Weights of a small GPT-style language model, trained from scratch on English Wikipedia: a variant of SOAP for these matrices, 459M tokens.
Each number is 128 + 32 x the weight over its row's rms, rounded and kept within 0 to 255. Layers, rows and columns count from 0. The size above them is the row's rms in percent of the matrix's.

# layer 7 attention output (transposed), 320x320, rms 0.104, rows 53-63,117-127,181-191,244-255,308-319, columns 80-159
size [ 88  87  84  76  76  83  80  86  83  83  89 121 116 124 112 119 123 125 119 122 116 124 105 113 108 113 112 113 109 111 110 112 110  84  91  86  86  82  82  83  85  84  80  79  88 106  98  97 101  97  96  92 101  99  98 103  94]
[[155 133 134 141 161  92 108  82 136 117 129  93 142 119  90 151 141 150 167  60 115 122 147 147 209 158 105 119 137  95 161 164 153 129 141 144 159 132 146 144 108 145 144 136 119  91  89 115 123 188 135  96  78 148 166 156 157 152 139 151 167 145 132  91  75  88  86 124 163 152 144 164 106 149 130 110 121  24  94  89]
 [103 146 111  84 150 132 134  81 117 107 152 130 109 171  95 105 133 160 108  60 162 150 174  98 178 142  83 174  91 148  85 102 149  89 150 107 173 137  97 168 140 115 155 180 136  80  33 143 141 179 144 106 129 101 102 142 194 141 151 144 123 132  84  86 146  75 130 139  90 125 145  89 138 133 147 103 126 159  84  99]
 [142 128 109 103 128  69 176 176 158 140  93 126 127 146 127 109 157  39 139 129 135 105 167 112 156 151 174 119 136 184 100 171 138  76 209 133  59 117 114 154 101 123 141  94  77  91 103 128 140 131 157  32  79 124  71 139 113 150 130 152 144 206 205  99 129 159 114  93 152 158 158 102 119 143  84 126 142 131 112  82]
 [107  69 172 170 185 100 123  79  71 151 154 135 147 180 129 132 159 187 219 105 170 125 108 108 176  98 133  98 127  98 169 142 102 125 134 151 144  97 104 109 126  52 169 124 170 148 103 121  98 114 153 123 164 138 138 139 162 144 107 124 131 122 137 115 129 124 122 128 128 136 123 161 124 173 134 154  97 138 133 147]
 [149 110 163 146 148 133 164 113 101  97 133 137 123 188 117 150 117  58 107 116 169 167  82 149 112 143 118 126 129 162 143 137 104  77 156 204 102 114  73 116  87 117 131  85 113 108  99 130  69 142 169  60 160 119  44 149 101  93 112 118  89 115 131 168  74 135 167  84 143  78 156  93  81 111 117 134 180 116 162 135]
 [204 120 129 116 151 113 106  75 142 123 174 135  65 105 115  93 119 123 176 117 124  98 110  69 164 174 102 125 119 115  74 113  81 125 104 145 164 172 100  76 120 155 138 157 115  97 125 153 162 107 144 130 129 107 150 123 135 183  89 108 141 124  71 120 166  65 139 154 180 160  89 126 141 156 141  62 134  70  93 180]
 [128 128 100  77 121  91 164 120 131  64 187 130 141 155  78 102  88 145 105 119 124  79 160 127 122 142  71 185 197 167 118 139 143  72 131 114 119  71  58 182  97  94  36 158 140 105 118  93 130  95 110  87 110 104 116  72 101 137 127 133 140 179 171  99 136  81  91 110  94 112 148 158 166 200 118 158 138 138 113 140]
 [183 131  82 152 122  87 128 121  98 145 155 133 126 149 114 110  94  70 114 132 125 132  58 132 125 122 132 137 185 142 104 122 107 108  85 179 152  81  83 174  96  54  63 108 108 116 109 129 122 135 105 161 133  63  93 131 148 101 153 156 137 162 152  95 109 110 108  79 117 104 128  89 146 122 165 156  99 123 126  98]
 [123  83 120 113 138 130  94 157  78 166 149 149 163 118 150  88 176 112  42 134  60  95  70  97  70 150 179 110 125 125 138 171 143 137 171  98 158 129 119 178 150 137 156  72 175 109 110 127 120 172 110 159 151  90  91 111 149 176 135 105 127 112 107 146 158 140 146 147 133 122  98 126 156 112 138  79 106  93 150 117]
 [107 109 168 152 203 110 133  95 105 179 127 107  79 142 119 159 115 125 179 165 153 144 159 124 126 158  96 118  42 152 157 144 131 181 140 125 132 134 137 134 155 127 125 104 150 157 109 162  97  73 138  94 106 125 124  62 194 213 157 168 179 118 168  81 121 162 151 197 126  95 124 166 156  96 121 114 166 194 125  69]
 [120 139 123 117 158  86 125 173 145 121 115 124 118 121 130 113 154 150 101 148 148 124 125 114 143 147 151 123  60 100 143 118 141 196  88 108 131 117 166 170 111 139  95 110  94 186 171 119 163 108  89 112 113 147 111 132 169 127 212 133 135  86 173 144 150 173 121  75 142 143  64 117 180  91 142 146 116 121 127 119]
 [116 131 119 136  52 148 136 153 185 111 171 118 146 141 137  96  69 112 100 155 125 169 137 143  92 119 115  97 121 173 145 123 132 147  33  91 102  85 170 121  85  80 126 148 113 161 171 210 155  88  90 132 142 104 110 124  81  94  98 125  74 127  98 138 181 148 148  95 140 118 148  93 156 125 152 121 170 163 127 134]
 [159 139 152 159 143 124  62 149 112 109 103  96 142 152 155 135  95 127 124 206 183 102  86 157 193 164 147  79 176 117  92 184 119  81 155 102 160 140  62 125 143 116 109 102 107 155 185 149 121  73 161 121 107 153  94 180  80 106 163  55  77  85 148 116 141 181 170 182 119 145  84 131 111 123 124 111 105 135 142 133]
 [ 74 104 145 131  96 138 148 115  93 147 169 115 204 124 111 165 136 180 167 123 151 156  69 130  71 143 118  96 122 124 127 125 107 124 120 114 148 106 137 138 142 129 138  79 136  66  92 201 120  72 106 144 124 194 145  94 126  77  30 118 163 102  50 148 126 106 144  93 130 116 145  90 190  99  59 184 117  54 138 112]
 [145 121 127 139  95 125 102 108 100 127 133  99  73 112 181  88 162 108  91 135  87 131 118 102 109 174 152 115 100 136  84 100 114 128  75 129  88 129  96 183 109 171 136 120  89 187 100 140 186 123 134 124  98 136  80  53 161 127 187 107  64 196 131 111 127 104 151 129 115 150 103 159 121 120  87  77  95 173 155  96]
 [102 132 111 130 167 123  65 158 145 110 101  97 101  67 117 149 109 151 116 129 102 130 123 110 107 121 111 152 139  75 113 117 153 121 163  98 147 135 114 158 204 106 139 132 183 156 129 167  88 173 122 169 136 110 124 162 142 145 150 115 158 121  84  72 108  88 111 169 169 125 126 125 173 178 137  88  90 154  83  81]
 [ 92 160 132 132 168 132 207 126 118 146 150 111 136 113 152 111 138 190 134 121 170 153 163 113 103 100 120 138 116 149 129 131 138 109 161 142 139 139 169 110  78  90 111 115  97 131 142 190 114 179 120 142  55 117 135 125 117 154 149  81  62  96 139 147 149 165 178  76 131  92 141 131 106 110 153 134 157 225 141  95]
 [112 166 152 128  99 157 110 173 145 122 109 150 104 136 143 113  95 177 180 143 128 133  89  97 149 142 159 109 135 119  85 141 112 160  80 174 129 113 141 147 179 182 164 106 104 141 104 235  84 142 125  99 130 176 155 137  93 118 147  98 139 139  85 152  93 134 167 130 185 141 109 130  77 138 165  84 145  96 155 121]
 [108  94 147 136 126 149 115 138 162 106 172  92  66 115 139 127 161 140 121 139 115 108  94 138 106  92 107 122  95 116  66 133  85 158 181 123 135 150 181 109 108 153 160 135 136 125 152 169 121 120 121 114 156 132 173 155 145 136 163 103 123 105 144 124 140 137  84 209 155  99 136 150  90  97  54 153 153 157 131 176]
 [ 97  74 160 171  61 162 137  94 105 159 167 105  78 136  76 212 104 153 195 151 140 165 155 103 114 125 102 121 114 131 185 147 109 157  91 128 137 148 127  99 155 100 149 141 109 114 115 217 133 108 162 115 102 127 175  76  83 170 162 118 129 145 139 121  76  80 106 137 170 162 205 110 144 122 116  84 136 146 110 144]
 [147 115  68 108  91 178 132 161 193 109 107  87 221 152 169 133 139 140  39  96 110 153 135 139 136 101 157 121 209 107 157 129 172 138 108 149 140  92 135 126 131 170 135 151  79 122 105 170 141 195 105 139  87  75  98 114 139 148 132 169 122 134 130 106 156 122 120  77 129 138  83 136 119 153 125 100 153 102  78 141]
 [163  90 148 112 133 188 122 116 130 107 165 134 117 100 138 133 164  80 107 108 134 114 104  86 140 133  99 141 154 154 103 137  92 109 137 165  89 125 127  87 153  93 153 156 159 139 128 118 169 119 151 109 138 163 153 127  84 145  96 116  70 206 155 117  85 160 165 151 119  81 115 160  44 114 118 157 115  91 125 120]
 [140 134 114 129 164 110 134 142 106 118  74 159  97  92 145 161 200 163 178 119 167  89 134 109 154 150 102 184 137  90 124 102 129  50 252 124 115 112 100 153 140 182 122 121 122 131  89 102  72 137 165 106 130 118 145 135 176 148 186 193 152 142 187 130 117 102  87 137 116 112  88 157 101 123  90 165  88  97 130  96]
 [155 104 162  91 131 121 212 148 132 154  94 242 115  77  82 145 173 155 136  89 108 145 127 113 124 114 108 144  72  90 176  90 144 131  82 155 109 130 114 172 129 181 152 126 135 157  53 170 160 167  83 132 152 109 121 111 152 154  98 136 171 105  81 118 125 111 132  90 166 107 141 119 123  95 117 156 140 125 121 122]
 [164 154 125 107  95 128 162  98 165 153 109 124 104 143 115 111 134 140  75 103 111  91 135 123 151 124 118 188 138 137 119 121 152 134  93 166 110 179 124 134 145 122 119 164 117 145 148  71 145 131 149 115 175 125 124 149  77 200 150 136 145 141 158  96 147 123 127 138 139 128 135 186  69  94 185  91 188 183 151 110]
 [122 127 114  99  86 114 133 144 193 131  88 113 109 155  82 188 110 144 130 126 186 124 170 182 163 146 152 159 161 131 190 171  79 107 182 112 167 163 152 124 160  99 148 114 171 114 190 124 100 139 103 131 169 120 184 149  79 115  66 137 180 105 107 168 127 171 154 117 141 107 157 114 159 142 146 118 192  86 126 150]
 [182 126 127 121 155  92 142 112 113 136 145 153 153 159 108 133 116 147 130 121 113  54 174 157 109 101 132  86 113 158 102 153  82 162 101  88 100 101 172 156 133  99 125 138 116 132 136 115 121  54  89 122 119  97 147  89  98 143  93 134 105 116 193 182 165 139 133 123 125 162 140  96  38 134 107 135 142  98 173 158]
 [152 120 146 156  90 107 115 150 143 116  90 140 152 137 151 143  83  89 121 140 127 132  97 101 118 131 153 116 111 101 142  75 182 106 167 137 153 111 165 176 123 159 141 148  91 150 129  80 189  62 125 105 172 134 129 129 112  83 122 156 184 133 128  82 134 122 100 131 110 153 141 174 128 110  99 119 107  89 133 133]
 [173 126 153 100 168 108 158  57 130 164 135 105 127 136 117 121 146 118 175 109 153 149 135 134 115 162  98  84  61 107 133 133 147 126 170  94 114 188 124  97  87  79  83 115 106  99 115  49 147 125 150 156 170 136  68 112 129 120 130 166  88 110 110 112 179 109 137 138  78 108 128 145 166 129  83 138 149 137 147 107]
 [158 145 129 135 111 103 140 140 118 131  67 170 202 121  75 183 126  96 125 174 141 178 155 150 139 148 135 147 144 164 155 130 127  62  95 140 157 102 100 151 153 163 172 116 131 140 127 108 124 155 180  98  89 111 132  74 128 161 115 100 116 191 107 159 167 169 145 125  61 125 110 100 221 188 187 112 151 139 157 117]
 [127 194 115  78 180 114 152 153 187  89 121 160 116 118 150  59 159 102  71  87 131 119  91 139 163 202 125 106 100  96 144  67 125 147 152 130 136  88 136 140 128 209  98 134 174 113 109  80 138 110 103 167 152  82  85 165 168  59 104 165 107  98 136 139 175 146 114 140  81  75  87 147 112 120 129 166 147  90 147 170]
 [117 119 141 111 126 136 124 137 100 136 201 103  76 104 165 117 146 104 178 133 159 142  66 156 126 146 116 120 101 143 129 139 109 115 133 101 106 127 151 117  93 100 121 143 178 122 137 109 162 107 146 127 212 190 160 116 145 125 107  87 105 169  89 147 129 132 127 158 133 139 179  46 167 100 113 139 134 142 173 113]
 [104 132  95 134 122 142 106 150  99  85 107 182 169 212 120 101 134 137 191 140 137 105 140 204 105  96 131 117 170 137 140 151 148 117 160 127 147  86 131 162  86 185 119  84 157  89 167 173  87 122 134 124  98 116 144 150 141 129  92 167 154  61 127 136 131 129  95  77 122 147 136 140 190 123  85 109 177 156  91 174]
 [157 131 109 108 132 200 120 118 144  87  67 128 119 138 153 161 128 125 115 130  65 118 146 156 150 106 156  70 142 147 104  65 159 117 222  70 107  97  93 150 134  45 129 130 145  58  86 119 133 162 142  92 107  90 191 162 104 145 152 136 141  62 118 147 111 159 126  64 173 146 109 156 132 164 158  94 108 123  96 106]
 [176 129 140 128 204 105 138  82  97 129  82 105 148 127 118 163 219 123 135  89 147 118 109 143 168 146 125 191 130 105 119 160 119 110 182 125 100 159 128 139 175 124  81 132 156 140 101 103 124 149 137 155 107 176 125 120 127 217 184 118 169 139 140 110 101  76  72 171 143 128 120 182  54 120 122 129 111 120 115 120]
 [130  88 131 113 189 127 158 134 168  83 183 164 145 123 141 112 175 151  75 121 111 150 136 142 130  53 114 151  96 120 149 117 144 142 113 193 134  98 129 116 130 149 122 166 128 153 116  95 142 163  73 198 120  58 168  88 186 124  75 139 118 186 131 154 125 152 156 112 142 120 205  91 107 145 180 107 137 147 138 149]
 [137 207 134 134 178  51 160 201 127  73  84 128  96 145 164 152 133 114 109 122  87  93 169 161  84 137 129 105  98 136 108 126 156 158 109 119 143 140  91 165 109 115 121 113 114 155 192 101 153 119 132 131 104 152  88 153 107 153 177 105 142 127 225 137 136 120 123 147 109 104 117 157 104 103 146  78 146 155 155 160]
 [ 84 113 116 119 138 145 116 147 160 133 110 181 187 122 121 136 114 141 170  90 151 134 139 172 172  98 118 177 108 125 125 154  67 147 191 117 189 169 165  88 134  99 146 153 172 136 154 128  48 118 112 120 167 113 112 162 148 166  61 139 142  88  82 193  92 208  73 136 127 109 124 112 122 109 124 111 144 146 137 167]
 [176 178 136 119 129  74 216 148 101 149 212 163 161 179 100 132  82 114 110 134 103 115 125 188 106 124 137 127 133 135  90 136  96 149 166 134  97 131 210  85  81 161 120  93  92 107 145 119 115  88 137 104 127 143 105 111  75 151  91 122 113 153 164 130 126 181 208 116 126 115 150 127 105 139  74 105 133 152 135 126]
 [154 103 116 175 117 170  78 123 147  83 138 139  99 168 120 218 120 127 113 171 100 107  90  62  83 173 127 101 141 107 117 113 111 101 120 129  90 123 128 135 150 160  83 101 156 164 156 123 110 144 146  92 146  90 115 154 205  94  75 172 179 167 136 147 134  98  74 188 116 157 143 124 134 189  94 113 145  80 103 163]
 [125 100 171 116 153 135  94  98  78 138  95 117 112 185  88 142 138 142 148  67 138 152 129 111 130 103 134 132  76 150 157  86 150 111 136 136 127 141 145 128  90 120  76 104 173  98 126  47 195 112 155 210 110  90 126 120 134 117 122 147 116 112 111  60 146 108 117 125  82  91 165 114 218 199  64 101 146 159 110 164]
 [124 141 106 123 101 139 139 161  45 113 136 160 163 118 112 146  80 132 155  79 150 124 150 178 131 171 174 167 123 153 174 127  89  95  93 142  87 131  96 141  87 101 149 117 184  74 129 106  76 171 169 105 117 130 134 120 102 142  80 164 129 178 210 141  96  97 147  81 114 128 160  78 156 121 119 151 127  99  82 127]
 [131 166 132 147 158 101 125 137 140 106 181 163 164  93 117  59 161  67  76 134  98  73 109 151 118 107 204 168 148 108 154 137 135 111 129 132 102 136 116 173  84 180 128 139 182 142 114  95 130  82 123 122 144 184 112 128 130 113  67 191 168 145  85 129 171 125 143 156 140  75 139 156 105 174 112 165 173 127 162 144]
 [120 154 165 108 120 113 169 132  55 155 176 161  88  95 107 128 174 155 176 142 174 107  79 121  84 170  98 147 120 165 140  92 152 155 169 121  93 190 117  90 128 126 115 161  95 198 113 127 164  97 137 136 165 128 142  98 190 113 146 128  90 125 156 138 121 154 148 156 111 102 150  93 102 147 127 158  71 147 221 144]
 [114 163 126 169 122  72 114 177 165  66 123 128 124 142 105 133 118 117  92 130 110 109 149 141 109 123 113 146  94 135 122 174 175 111 132 178 135 125 159 166  93 122 126 118 142 120 172 133 111  68  90 155 104 153  72  95 171 121 144 147 139  51  92 145 164 119  63 129 154 169  97  90 174 132 145 116 169 144  87 113]
 [129 165  90 122 106  84 128 121 185  94 134 132 135 165  81 124 112 141  63 101  76  93 145 177  89  89 147 147 116 148  79 100 174 145 133 101 105  89 159  88 163 156 103 132 159 129 153 181 112 105 131 112 171 161 116 198 137 186 114 115 139 101  95  97 161 126 100 158 146 121  91 135 188 110 115 144 102 193 190 148]
 [111 141 120 133 126  94 121 134 136 160 127 134  93  81 145  79 140 124 106 101 111  89  89  77 123  89 148 121 134 134 105 140 130 118 156 155 136 174  73  66 190 235 151 143 149  98 149  83  97 133 175  98 122 133 136 166 176 109 176 112 117 160 172 113 141 117 168 188  65 122 100 104 136 110 209 135 139 123 182 130]
 [120  81 104 130 111 157 155  72 111 166 167 162 108  99 131 108 163 106 155 115 108 138 152  80 121 137 139 137 130 153  63  75 120 182  81 164 124 140 198 148 128 130 180 104 169  83 129 142 154 154  91 123  63 118 129  69 131 125 135 157 130 114  91  91 138 127 152  92 179 137 110 134 118  96  83 135 136 154  83  84]
 [124 100 137 109 208 170 101 154 117 147 133 173  69 125 139 113 148  95  80 143 106 121 179 144 179 103 121 151 134 112  86 137 155 121  81 180 119 146 148 120 129 109 126 144 121 146 111 117 132 171 109  97 195 159 117 142 119 104 207  86  89 136 135 129 146 130 146 165 130 125 116 126  90 101 189 113 161 116  38 125]
 [167 182 113 141 134 135 129 140 170 181  95 111 162 100 107 122 130 123 141 111 159 121 121  93  86 118 122 118 143 112 140 122 132  98 158 178 145 127 143 100 141 146 169 128 158  81 151 156  89 100 116 134 141 178 162 145  28  80 129 134 142 129 147 147 145 112 113 105 112  99 157 103 167 112 130 155 169  30  62 178]
 [122 105 129 146 106  97 151 115 148 154  79 138 106 193 113 102 135 162 148 102  94  85 140 116 100 127 139  90  74 113 158 114  64 116  83 112 156 101  77  91 133 126 129 107  83 108 108 102 159 111  76 147  80 121 138  92 141 112 158  95 115  81 149 130 164 121 129 141 146 135 103 167 105 115  99 153 198  83 167 104]
 [131 109 148 105  97 136  85 114 139 127 141 161 156 165 111 122 111  94 113 102  91 130 179 192 167 174 115 117 129 110 117 138 148 136 109 156 105 102  90 145 157 114 123 133  65 120 129  71 113  65 119 149 172 109  96 112 168 130 117  82 141 168 121 162  97 143 119 151 135 163  95 147 114 130 136  99 149 113 116 134]
 [169 134 141 139 172 128 112 116 114 112 145 109 151 163 180 158 159  73 124 154  92 150 176 145 132 110 134 113 141  72 136  59 118 115 180 130 135 108 115 116 105  81 109 116 161 131 167 104 143  86 151 116 121  87 163 120 110 142  94  86 125  66 144 169 169 140 130 136 122 148  93 105  98 189 106 165 105 131  98  68]
 [175 150  91 109 103  78 108  76 143 129  85 152 134 107 131 144 118  72 161 114 132 120 103 131 128 109 114 114 140 176 112 154 121 159 163 136 120 112 186 113 137 124 175  83 117 129 118 143 174 136 104 122 138 125 114  78 150  85 166 152 124 117 103 135 207 118 143 114  86 147 107 117 106 136 226 167 131 174 130 100]
 [158 152  76 113 136 123  88  82 174 146 108 144 122 134 177  69 137 126 151 116 143 128 123 130 138 160 130 102 127 119  86 142 140  91 115 127 132 125 161 130 160 109  75  99  80 109  96  80 129 145 131 135 141  56 150 183 202  24  73  99 131 141  87 119 103 157 126  76 179 148  90 101  90 169 127 125  86 102 108  60]
 [167  90 159 117 152 139  99 145 101 108 114 104 106  70 103 143 152 105 201 172 108 126 138 118 152 112  86  79  79 115 120 164 153  62  92 107  79 126 160 114 117 103 149 108 194 140 153 103 113  76 161 111 171 103 116 136 129 122 119 111 123 138  99 120 105 119 120 149 132  99 125 110 178 108 118 125  96 144 128 121]
 [113 154 121 187 126 152 109 149 132 171 134 159 144 155 122 143  69 182 142 119 146 162 136 128  94 137 171 185  64 122 111  65 129 164  98 115 131 161 130 158 119 161  77 121  83 144  92 122  95 134  99 177  89 177 124 133 162 125 120 146 212 143  98 134 162 112 123 139 142 137 157 117 177 125 204 127  69 164 115 150]]
# layer 7 attention value, 64x320, rms 0.125, rows 53-63, columns 80-159
size [106 103 102  99  98  98  99 100 100  97 100]
[[183 112 119 134 163 188 122 141  57 145 111 106 103 144 111 161 174  83 114 168 138  67 134  87 166 133 145 124 122 122 108 125 143 146 132 188 155 130  80 122 128 135 189 120 136 114 164 101 113 137 163 117 147 112  80 100 200  98 149 109 231 151  99 109  94 170  73 103  76 141  80 132 128 159  63 147 125  90 144 120]
 [ 70 190 154 100 100  93 173 134 128 132 113 146 110  93 126 150 114  98 172  93 141 114 153 136 160 137 122 161 102 170 129  90 159 166  95 179  84 137 172  67 110  67 112  89 142  92 135 120 123 121  89 143 183 165 168 142 166  94 154 167 193 118 147 149  54  98  58 105 171 137  98 126 135 167 178 112 163 163 181 142]
 [162 145  96 155 148 158  56 131 112  75 124 154  77 128 118 123 113 135 100 153 167 164 183 126 142  82 123 156 132  73 163 102 121 205 183 122 156 125 107 150 134 145 100 161 138 164 173  87 123 149  91 126 104 125  79 124 165 139 173 105  89 113 160 122 136 126 140 149 121 122 104 101 102 181 130  85  89 186 106 109]
 [137  71 195 112 126  95 166 158 151 120 106 165  96 130 128 120 129  95 104 147 109 111 151 143 122  77 148 156 147 152  98 160 183 145 139 109 157 127 138 146 131  73  66 142 131  53 169  95 137 104  64 123 144 114 134 154 111 162 106 126 123 144 124 133 142 154  87 117 144 158  77 105  85 109 115 161  82 162  61 144]
 [137 173  97 113  74 203 117 116 145 149 170  99 161 133 141 138 197 110 203 160 116 178 119  78  99 164 196 124 135 113 169 130 113 173 144 125 129  99 170 103  84 184  78 127 118  82 130  95 182 116 115 151 115 134 120 145 122 110 118 157 123 133 117 148 139 114 161  82  69 126 150  62 121 121 185 135 113 105 132 160]
 [147 166 179  89 134 100  86  54  82  99 108 131 163  99 140 142 106 158 130 142 134 154  75 177 170  91 105 142 181 126 138 110 131 151  88 139 113 144 112  90 153  89 180 134 168  78 119 103 116  97 127 173 140 181 100 147 169 132 122 184 159 148 126 120 147 128 122 168  78 139 103 152 197 148 112 107 145  72 125 176]
 [122  55 114 164 130 113 142  86 112 161 121 123 155 163 129 110 179 122  88 114 106  98 150 110  79 110 177 215 141 135 138 146 138 116 167 109 132 176  97 134 154 178 191 127  97 157 103  83 201 146  90 132 134  73 136 154 118 147 105 134 138 117 186 102 156  88  16  99 126 162 128 116 113 120 146 126 164 123  79 210]
 [138 180 105 102  89 163 106 113 125 183  33  87 144 203 152 120 128 107  92 146  91 174 152  75  98 143 152  81  89 103 167  84 159 126  75 143 109 104  76 137 150 137  95 176 156 190 102  96 132 112  92 120 129 112 133 141 116 163 132 135 131  84 113 187 100 120 194  38 115 118 165 166 152 150 149  89 158 136 156 103]
 [151 112 130  82 196 135 170 101 109  59  85 148 163 156 166 125  71 141 125  96 146 142  91 182 112 162 173 122 132  89  82 116 155  58 167 155 159 122 139 174 148 122 131 148  97 180 102  76 123 138 160  90  90 138  93 167 142 110 193 150 131 163 135  80 149  92 147 163  89 105 111 202  91 148 152 142 107 138 120 140]
 [118 103  73 155 152 122 147 120 119 133 131 215  86 137  65 155 129 136 165 139 111  77 152  77 144 111 132 105 117 159  94 140  65 143 109 101 158 139  70 108 121  89 150 117 164  91 148 116 171 125 108 171 149 197 106 172  58 100 164  67 118 124 151 204 142 151 116 156  99  77 111 107  84 137 118 159 132 137 183 148]
 [ 85 179  78 186 103  52  80 140 141 175 102  53 120 124 164 141 103 155  70 127 136 141 170 121 157 102 103 148  89 139 103 107 136 107  81 146 157  95  70 202 152  87  71 134 136  58 139 150 163 165 130 145 136 133 124 121  97  42  95 158 166 126 127 115 139 114 131 177 109 152 130  46 134 140 134 175 184 115 142 134]]
# layer 7 MLP up, 1280x320, rms 0.111, rows 0-8, columns 80-159
size [ 96 104 133  88  85  94  97 102 100]
[[117 136 210 105  35  79 129 129  75 137 156  87  65 134  91 109 153 176 141 140 140 112  80 135 113 106  86 184  80 140 106 155  91 151 191 125 128 156 156 100 147 101 171 145  96 108 156 145 152 124 112 114 158 128 152 177 125 102 135 143  94 140 149  80  87 186 167  69 137  99 164 164 126 148 163 148 123 151 182 151]
 [131 153 128 124 147 117 162 173 123 131 186 133 120 146 116 100 149 114 111 136 224  93 107 124 105 104 122 103  99 113 127 154 128 135 123  80 162 177 237  92 119 110 147 143 159 149 112 127 144  70 130 206 162 112 130 129 156 134 127  94 154 123 163 102 158 101 197 101 118 155 134 172 200 160 145 151 133  82 107  72]
 [151 187 109 109 165 136 120 144 183 139 140 121 145 120 144 111 125 121 141  98 110 104 133 162 100 153 172 207 115 154 125  94 107  97 110 140 153  88 225 114 164  81 101 118 133 174 123 149 144  68 127 145 143 131 131  40 126  75 137 146 165 105  84 155  99 127  79  94 120 146 115 112  99 155 155 171 121 164 108 126]
 [127 174 118  93 119 140 142 105  82  70 172 132 134 202  76 160 112 148 159 111 132 130 176 190  82 174 127 119  75 105 137 158 134  96 132 128 109  84  59  97 149 129 148 202  77 135  87  92 144 195 181 108 146 107 153 120 152 172 149 165 131  86 119 118  92  61  92 139 161 129 131 163 126 133 200 153  99  94 127  81]
 [ 77 111  97 133 132 133 119 175 103 152  99 137 160 162 168 104  89 102 148  74 153 137 123 161 146 184 146 170 171 160  88 100 104 121 148  96 144 125  95 131 112 109 141  77 103  51 185  87  66 119 143 174 182  92  99  46 138 133 108 148  79 124 138 135  82 182 148  47 125 174 138 158 155 107 116 136 150  58  92 127]
 [ 82 166 155 133  99  80 140  91 190 194 125 127 108 220 140 130 158 157 131 136 206 136 122 143  75 183 193  99 151 133 145 115 121 112 124 122  91  97  75  60 145 105 154 150 110 142 165 139 116 151  80  99 154  82 121  90 149 130 137 114  95 171 102 118 118 119  99 149 118 182 121 173 173  78 179 111 153 105 116 138]
 [154 164 135 102 182 114 122 113 131  95 165 174 126 174 141 169 170  83 131 123 146 157 118 113 163 154  72 138 106 194  91  97 121 110 181 128  53 112 128  73 149 174 146 108 112 108 163  87 156 181 188 137 133 151 143 142 113 104 100 142 101 130 160 111 106 138 169 101  97 175 120  77  84 123 140  67 109 119 103 103]
 [101 165  91 164 175 145 127 172  75 109 127 137  79  68 193 103 115 111  98 134 145  89  98 115 113  91 111 143 119 150 121 149 192 136 131 133 115 155 104 108  66 128 144 105 126 112 135 122 140 127  67  61 117 106 198 135 130  56 126 151 172 116 132  95 145 158 101 115 117 122 150 154 137 168 155  99 108 114 171 167]
 [149 172 148 155 118 163  91  50 120 159 105 204 151  94 130  99 156  94  99 151 139 167 102 158 140 138 122  88 145 134 146 110 102 176  78 106 115  98 105 182  74 138  64 162 117 190 145  73 123  60 103 111 180 115 184 125 169  96 185 119 136  96 188  91 131 160 146  88  96 172  55 119 112 147 132  73 121 100 117 132]]
# layer 7 MLP down (transposed), 1280x320, rms 0.106, rows 0-7, columns 80-159
size [ 99 103 131  91  97  95  93  98]
[[ 79 119 180 131  85 166 150 103  89 117 131 113 114 145 114 127 121  91 109 144  59  85 138  90 158 140 179 115 147 142 115 109  86  86 137 135  86  95 135 160 185 107 132 119  88 124 159 104 125 143  82 124 109 150 145 137 168 137 146 218 145 116 125 127 148 165 161 152 120 130 151 153  96 144 108 123 103 148 164 101]
 [129 137  95 125 120 158 131 155 181 147  57  92 127 135 173  50 114 184 141 162  84 184  98 100 135 148 101 155 100 185 175 172 167 153 153  93 177 127  93 108 107 145  88 142 134  91 140 165 120 120 115 152 136 108 117 170 103 189 145 179 186  86 147  93 127 116  61 152 100 177 141  95 130 171 147 171 147 128 121 142]
 [178 177  94 147 204 126 127 145 106 130 116 120 187  91 109 182 155 146 119 118 148 108 156 125 124 145 173 173 150 174 106 102  97 193 123 134 164  98 134 167 118 104  96 143 104 161 129 136 136  77 134  86  97  92 119  94 139 130  83 136 191 148  91 185  88 104 115 101 106 173 121 179 116 208 149 123 116 107 124 137]
 [151  95 162 161  84 133 136 105 128  55 142  86 117 111 121 131 170 117 134 100 208 172 138 172 138 122 123 169 141 181 173  85 185  91 199 153 106 168  95 116 151  85 120 153 122  88  96 157 151 124  95 145 108 140 114  82 120 109 145 110 137 157  66  97 114 148 138 160 122  99 112 155 109 121  74 150 189 166 110 128]
 [131 134 139 144 144 118 136  82 137  96 111  96 164  54 175 117 107  79 141 111 106 166 140  96  79 140  88  79 147 164 117  97 139 122 119 115  55 122 123 130 138 111  46 133 178 141 151 156 113 154  88 124 164 134 158 122 155 105 135  85 147 157 132 160 133 106 151 170 124 136 166 157 143 168 151  88  73  82 141  71]
 [174 115 148  78 181 192  53 135 113 131  82 144 106  64 127  76 144 132 132 150  69 107 147 152 134 118 125 131  88  85 113 112 176 118 124  83 111 158 122  89  84 158 160 120  96  70 116 132 171  72 156 101 127  97  59 105 170 107 172  35  88  90 142 140 180 112 162 117 128 153 116 127 105 108 125  86 125  80 106 174]
 [127 115 121 156  54 108 193 125 138 119 103  86 143 137 140 145 101 161 157 160 132 133 120  64 165 121 176 122 164 117 117 151 134 142 165 124 108 155 176  99 110 153  79 137 152 138 121 137 103 160 109 160  88 114 172 186 109  53 102 108 143  69 198 100 145 118 143 113 144 143 145 123 119 140 140 143 111 127 204 132]
 [ 92 135 148 120 108 123 137  83  25 112  97 137 135  61  98 148 125 147 145 142 134  75 116 160 109 117  68  87 106 106 146 165 157 111 182  87 157 121 144 141 145 168 102 104  90 102 124 123 125 126 149 182 108 130 179  64 116  99  76 125 105 140 123 122 149 105  98 165 119 125 144 121 110 163 127 186 112  86 105 141]]